From a checkpoint of a small transformer trained on Wikipedia: MLP 512 SwiGLU, vocabulary 4096.
Each number is 500 + 25 x the weight over its row's rms, rounded and kept within 0 to 999. Layers, rows and columns count from 0. Numbers have three digits each. The size before them is the row's rms in percent of the matrix's.

# down: layer 6 MLP down (transposed), 512x160, rms 0.139, rows 401-426, columns 80-159
# gate: layer 6 MLP gate, 512x160, rms 0.154, rows 402-426, columns 80-159
# up: layer 6 MLP up, 512x160, rms 0.15, rows 402-426, columns 80-159
down401 101:502465480482551505465475519514521513529500477513507530515520495498509537491504495498516537515498513515533497543532544526517501472507546507525500482481518474490510484483520492500547516513516520508517498490562491541515478478478464470519471490
gate402 106:559474488488496524514526497515477501457494480514489483531493491556491496552486487476508471528499519511483486538531487491460484523475543505533454491512524524496510528533503497518470523483464498481461508494507493488502514514444498502487517506
up402 104:488534488475503506493516486561507460542459528483521475516487487508505488454509491488534462497489462477482487490507490476484470505493507503536542476532520528473530489481471550486472512440487482503493469523463498519472515452474499490480498438
down402 101:554517515519476500499453522504524512493484480492470426508500496521494500463491552486507520528508484495458491507482517582518469517511539478492546472558482469498454505454492489515501478505455473504513501470497527526510500517523509492485512491
gate403 100:495488547523475517519495482530519488523494437526509482472519519506480495500459510508528502487511537489497452501516446481485486450507483486498493513460464535506529492530472489484515441479504516464513511475542491516486460518505503474486501454
up403 104:516491493453492506534495531509454515467501486472456465510512506514525533511493481525467515481520510484503479558468542448479525484484504405547478485434504524488456497518449503494480509515483501466507510504485500536511528490491490469463494490
down403 104:555534506453511520465505509508487503536533499508550553555485473514514501475480477527501532497548477532532494464524504588516500497478484473498465536521503473507494529511524461490496495516505508550498464527485495468507507474508491539515505507
gate404 110:550517543495510467532467500492522483535544504450468476507528477539530454523501517489515518476499520548549493458501517528479519517439500467511488517500473508468517501471519461472452509472504491509487462456511526479509497551524496492498497486
up404 115:423491492537505554506513466452495497445480514476500505493499495512481488531501492508479428486534481461496483573497496489521518515510513511486513513516486487532493445480481527480513512522516494459509501531468503503496529494505487486503499524
down404 100:523489539490490521554479517512484476538468484472495507489510514477469518531459533497496473498526455492510486506543506518584492489489458507464538464494490523491482464497509535496484478487473512502512490508484481504515535495519559471476523505
gate405 101:491498483474477483521477539518554519502475538528481471461495438503522517470519509517509493506493513513508486515502545523505508515499518485494487490471474501539511522514488508492471523467443501509519524485540489511540513516529515493444498483
up405 097:507497465495485544475536491497472488480513535475519488527489526471526490499501541475482479511479494532494497476466490480511486519501483496480561488548498484532516549539477481474501460488509521463480494522492473508538503513501492490534505498
down405 108:513493480473500520478517547452503486488498508496495479487447487502462518508512490446506488513480503471489516476434524461526492523517499492503471535480501539437501558517504522522485517465549443510490513472520519505531506479513526506547508525
gate406 102:458552457514491487535533487500535497537547489499491537502495532510505500518514469523549537500511469509514514496511499516492492506505494504520500505478505493545520491463538472507494455469532494502499528496484507512534496520469526546486504483
up406 097:514497474481482512478498476511492460478480522570524489512498493481505490576474521470490476510471598526497513496486477492528525501468474486484531533538546510463473479489496496496502529477472496490491491480495485502489470524520514496546527490
down406 107:513504483510486502478484475537543472471536508511538469491504495565525496506505492518486537462518511484517480497518522541484462543489524496466485544551487462501476485518500506516481501481514507486439479484506472487513501523460500463549512498
gate407 105:504506529487495465518518542464511506503476474550442509525470510533508495460490511517509473513482508504524486485426476461503517477493498478488564466495477542481484473530504496498516479502475510437479503471498524493489475538495493515470523504
up407 105:456490514459488469518495472527430488426499524497537506544493522471491481480495492452520465527534502484525459501505508492488477526509502533525511510485465485466525480516524522533477472492506484513461482495493481445459474520470504486529486488
down407 102:530504483508513492526493489444482474526480501488509497487520551518485520523525532485533470492492493520467513536438493463468522489521532478487517522479515515540480485511491541530505497480515463487509500486516497528531468535495488453471477479
gate408 095:514510485479441505476446458458508472499473529471543486508518527468544495498505516463470500481548475517514502510482509478527510532522482526510487480483484470539509518464465494504480454481491502483533488546516482502519482474478492474501479501
up408 096:512497476522510486496513496529518475492500478491470483552516527551513480486470475520514471508555514467547524513440512480518473535467528445496545484534442451496531481530529511495533538539483531464535514547542501499492513522472471496501462489
down408 095:476483519515491512506502530472488492512499550504451485514484496431506500488506497535530482521467561502482462496506475499469509482508506464441490488472473485479565536495493534481501516548468544490488502529492480496477464494455505497500465497
gate409 105:496469502541494494558516518519554503464499540537511515502498504482515486524527492515523484517457513477513486479472528512476457502503453481518490507491511510485485549505498500523515537513486453443514526548483519538504509485484509512518511494
up409 096:461507474528486488467501470500496510489493493457495520497519422505497489485471480474465486488504551492484542514509457516458487494497474459494486498462478479458507488464496519516525501475478553482475493532476489491492491488506511456483499515
down409 103:480395464509493524527507506521528520508478516482470458504546513496501510479480519465505514508488518498473507493543514483508511480493529517481535471480522456466497486500488482496519506447542494493528495468485509452508486503549493479453506511
gate410 109:500532491530453476525541538459463559500496523491500553529516502511507494527496540494549507475515523516496478499503542477497523498486494492518490504482510478523492435498471539505452519497513484506556507523484510515494469475517547516513494456
up410 100:518462484536498451492508513505480492467474540486479495457456561486479512549488527490498447519467501543526480496507518487504508533554467483480516499484475513529523543491502529517478504489491535509510495516516534482507477539458533489548499495
down410 099:527487484480474492484536516532500469488504484505521466492508484470447525498507460475504501515496457481499467528485505520539548490480470516522474445490537488495560511478499484494530498492503541497534529528535500510496500521471525520500515520
gate411 128:500509493529522512513468527544515479524458538548497492488464459473536514467493480502456475506527485480500458495496454495524466472536528521525499498545550540506444512491524512500505484488485507505516495543482520475518512507481469508479493502
up411 118:505475521476493492531503479474532503483521470458482492489505469542495512514515524490484489478496511499458553500496515492541496473500472543482492509456538483507501465459512510492544524518508501441477491541498549466492527506529522527482503560
down411 097:528493513531513519493491471487517483524492526459517492468508545463563494513492501571490478503483512475518449538485461441455516498494521516488497515530500526523491500504516471502503468518485501524538477492486517499494523490489480527498504502
gate412 110:492529501545470500510455499438488492535499520523506527467498526437485470497486520469484529481482490486477484504470477477511511506523497530497517441511459510480465477521491517492457479471486520550496460483493527569498505537521511508480494466
up412 114:493497501521480513499538523459514509508462490497475465497591517495514506494518542528471515498495512536513487476464483467492535536490486537483444492495481494468493487469499493510499509439538528475493489535544507458477526472492510538493479481
down412 107:509560506485502515530484481560490507505489507500489475489489506489546511509505473532530513506499466486452519495546506497475485469513501474479469520479485471453495475496489501539506515475497507497481475538508475504485508495454507482488503481
gate413 100:520493489502496492498549528482498516519520515468552537507448512531501474485507490528528522517504430537518507511523476504520516521444483493526503510537483528509515501472520490505535475503494515475525522515466484513470490507544507514528511504
up413 100:525516490515496537550531520500501550507533512477514503526491515504493475529515501531487471515521453527493542498537478533487497482491510505507534486584499517476492470485490484513483458499474491511487486525495509553461551466527518485507523501
down413 103:496452481486498446470487516520478475476538532486507520520503504525479481488512498523477492547456487475456503511442477489500513506463522547508500488516484495484461493478511511503444470499495483513489480504500527503486462511501482501511484505
gate414 093:511532498543519536459515528468494496525496517487492469504506525478524462504530517468524527525529521517517513458532492526507506483462484474540468485525492501523494459462471480491515501535476521452482478529537504494508448500507509529547458511
up414 100:465492482533467544467468465495437537512511514459508501486486475526477516504484539475455500527484459509526494506483519482492523524440490494481485509462495472466485478465486514531564521514494476427477544515515512493509568527485518537501524545
down414 099:506502535508489488503490460488495499500500516505529540491493508445473470509503476464485479502460451469486494514501469512551440466475548490517499514515492487532481541499488461452486518514516496499530502536450485518487537491480514504489465504
gate415 109:520492472527461508502504533503489515499516447522489492480446502498523493500538474482459536484493479491529542501539491495499439528491494540524521521493485446484478542481501484501476504480461505538528523512515542522486484530452514495502492537
up415 100:489527474479546486528494479452493505531488514501506476512532479480459530479519479509567468514499491459486472518507460519469480550480494450464506470504542491503508511535450515488495496484537506491501528457472492476483547509523497509533520501
down415 101:491469467499505481493492475552526484495499514465483521462529487469440516534512556483479455478525519520466503506472514503494481459474513470479526490476493512547460491483550510522511484461545506508491498550521442507497527494498526484482454482
gate416 092:503495467511503515565496480544497513501495522493523520530483483545486502533498517480526488500502485527524480528512471523485522519523455517521502486524543488443497489483491497469481487499532506455467475494522509510477522474515542515498540498
up416 096:518469561484441525466530494503507452509494464502497466523468504504493472542492513456521512503523472494528537521521570488496503494507511538505494507476511513498520494515541475517506497492532487559512501515475515452487497506489487480444562507
down416 096:478509517487481484502505471498577495497511526450527515493462564508527515510487493533502506519475513509528505464501498526530510484565497540478515543477493472506499472522527511504521470495495505499483499485478482527498513491582545470467511538
gate417 097:467513549507517476483518474529481506528471456494519530473494549513508487493483495496519475506476510501488467498480533495496535533517509516466524493536505512440489496521504503457493492500531489445505487554518497485493480506491482485530521513
up417 099:538523485441502465479490499528509528480464548495488496497501498533510470497524509532500517482481501479500509530506551481518506483510525471468462480480507511501529510523512505451501476497489528530483538514502463489546513501536500495494505551
down417 101:492480550536506488496516521493502493537518533515517495504474507502458516500498476475488481537497503508498498485520504553560484460482529515504475493488536520544508515486499516502505487551477508494479539510507404485511487526494546511535501469
gate418 101:468514509492462507495486487497503444471546519521512499481503534491473452490516496485527512499458486501504504487497507500491514504488525438542501448543470530491485484491541476515518539485476533473462546488489491511507526531497486510463494517
up418 106:488497484481521508525530527509483509531476500487507512490506484531524506473511533482490519523476537480497520516469491455534403471490511523484497471436509472560509524528474475531490535548514504467496487524479491470506500489510501499512524486
down418 102:483512513495454488516472521449506515490487505505488500489515477497535524437508492511499517448459482501504499513551473530495490523533525491517479515543513471499532469533475493480526513520524464447488532539454498484497487513470496484468505482
gate419 098:561456486478518477529491514459483477507479473524469509508469489548504515533463484455464523469505492518521513477477522503489554485486508483497515516542509485516481492459478504510479452458464498513472488543520465500482510512481535496471509437
up419 100:477501458510553513471468482528457565471536444508515461504517489485494476481533500510507475482522519502502475491514530515467486529508508496460502528540519451505498489502483532494497494510492490447498468517484490530474506484493453484523516493
down419 102:482471469539524556462506448519510526488496443501515512504505517482496476477518463497493496517517529524451520540523513505528457481531503470493495508488481512504510500504516515497470515526506470504506494470500464510469467483492430501511497498
gate420 100:511481556514507481506492484537470519502492508525502492513549490513512510488512503517541509503476502497538492491481468474481480514494500467459453524531457536498479529502491485497501515484507518473515501498518462544480515518554514477525511523
up420 102:488530494481520548471495482503500469475496517533495529516479492493512481492467438499509506503496542503529509497503497502504483511498517505431511489498541487492492494508483485511497512508458512491510507490523521525493450506467552493514488554
down420 093:520526494525495431479529507518498522520493483504475506499503516516470520517506496468477473505488481487494501478502499520531461498489524487571477460485480443508535443454474539477497542498478512480501531518505526502482508515513484503503489498
gate421 104:516514480529471527471484487465484488544542523493471526478550488507485481496498530537470532530540467475481501506480524462538552504513516505490489499559506505505557475475486480516507525538461523506523492476497531541493481483451473515475530489
up421 108:494492502490515474505488474538513514498465511492513509499506503427508481504510496485519490485484531521499531500512448532478427527478523524506487527501494496492496509519537515443462480480532556535489509515515474509543555506535462468521522504
down421 106:494515497491508484529507516507513524557538483505479508516480527505528488497503521512465505495492529495503516486527427538456512545513556506517504526458503499457512517479498494503491466508497497477484507511472491517521489533487519487510507459
gate422 109:487532538481498519540565486512486473482520547456496490516449512478467503513501512507518472508511480484559516494486457527543465475467469489478454522510506498522531523493475509475488509527514486486455510467491478508471494509512516511504521504
up422 105:527484495474508501459475529511476517480483499517472499479541451486562505437487469549462557464553522508502514500488472492542459516504462487482506485503483472497501498508500552519505501469494522503522512537494526461469520471509466462501466528
down422 106:520510506497485484519531521514455484558524489507520469446478529480481478434505496525501509508504510519517530530459515528496512510488515516470521521497499478496502494454512524460450464544524510492481472483481480467526530452489464531523465512
gate423 127:463546473478543516519477480471500472493507520508469539447513488449513487465506461514514492478519522472509489509498571549513520523506455490521510488476465496494503509449513479536499453509475480525512524493445463486495471482485449531487491453
up423 137:514481527502430524457508527509507522476474479472525480532483495512497492518499517508516494492506489540479465498518422475515521464515550481478504509512504500521519468552504521470496499536529521486508484516521533530530551512492526482526510510
down423 095:508456526506465501487511530521491514510514505501511444484488473508465472489500520523507498507510527521506511506492491369477517494522516503523524503501560488496487519525492494491495513527503491496526477482545498511515521525501528474517492553
gate424 099:489494488499532486519538516543497524474513495527506516478487523558503473511536494546515483487500473496527492527523513469472478472492563461485533534527502514516508467481472482489510465499514557522525539509522521524502475501473509481472510491
up424 097:536538519502529463503504504446507513521487507479506524498481487494476474505460523499504501520479452541500451511461476535484534511469512444523481447489510507513523522507511478496541503509479479488524498500481451510518515508526518472500499527
down424 099:508489525473489486466457481504543469484494547462500499508541483489515498475517510512486492469513536469504503506507529539485491446477487525517508526466432463520517465475459491510519528486471509482479525521470522489474509494500486520492490543
gate425 100:512515483471502546499474454522521479518535510473511473512494481470529489523466509458503506475534454519489514488474505485507477535489508471470513506504427504513456532481519538527499484489532493509507535457549490530514489541511470494529456520
up425 100:497483548483449518481474488526518519515464525532542514531502514513508498468513461486514535493491432514482528474519451539478470515508492501519461480517530502529486527513506434531516510500493494499475508517442532488511483504456498514504505522
down425 096:488505476498488476440517466510495519460475460511507476535485537549562460528523438515483497493525500507510522522523519532466508515530503510475488478517514503498464483487452469545456483488471460541467493511476478484490512494507511515491500461
gate426 096:479524512518512452526567509531489486491480520510532519472495527465489519517498481503486494534527489498510512513488488496507517486495485476574530494486506537529479517541488504492518504448530512514505463508493458522473498463547498486468469495
up426 090:474483474484532516500511510505525521522486510479509486502463460532493475476453499515522495457465489488469512485502552497533542495510426472526505502479511495481493503526469480498518513509504523482444522499522505474505533534525497514500539516
down426 097:481469515479553508480463498507507481515495536495494555502466471500519506496502496501499488494490479536500485497534510486536478477476535511477463479490439521540500526541494523514466482491493527451542494507540508531517532491458530462502483507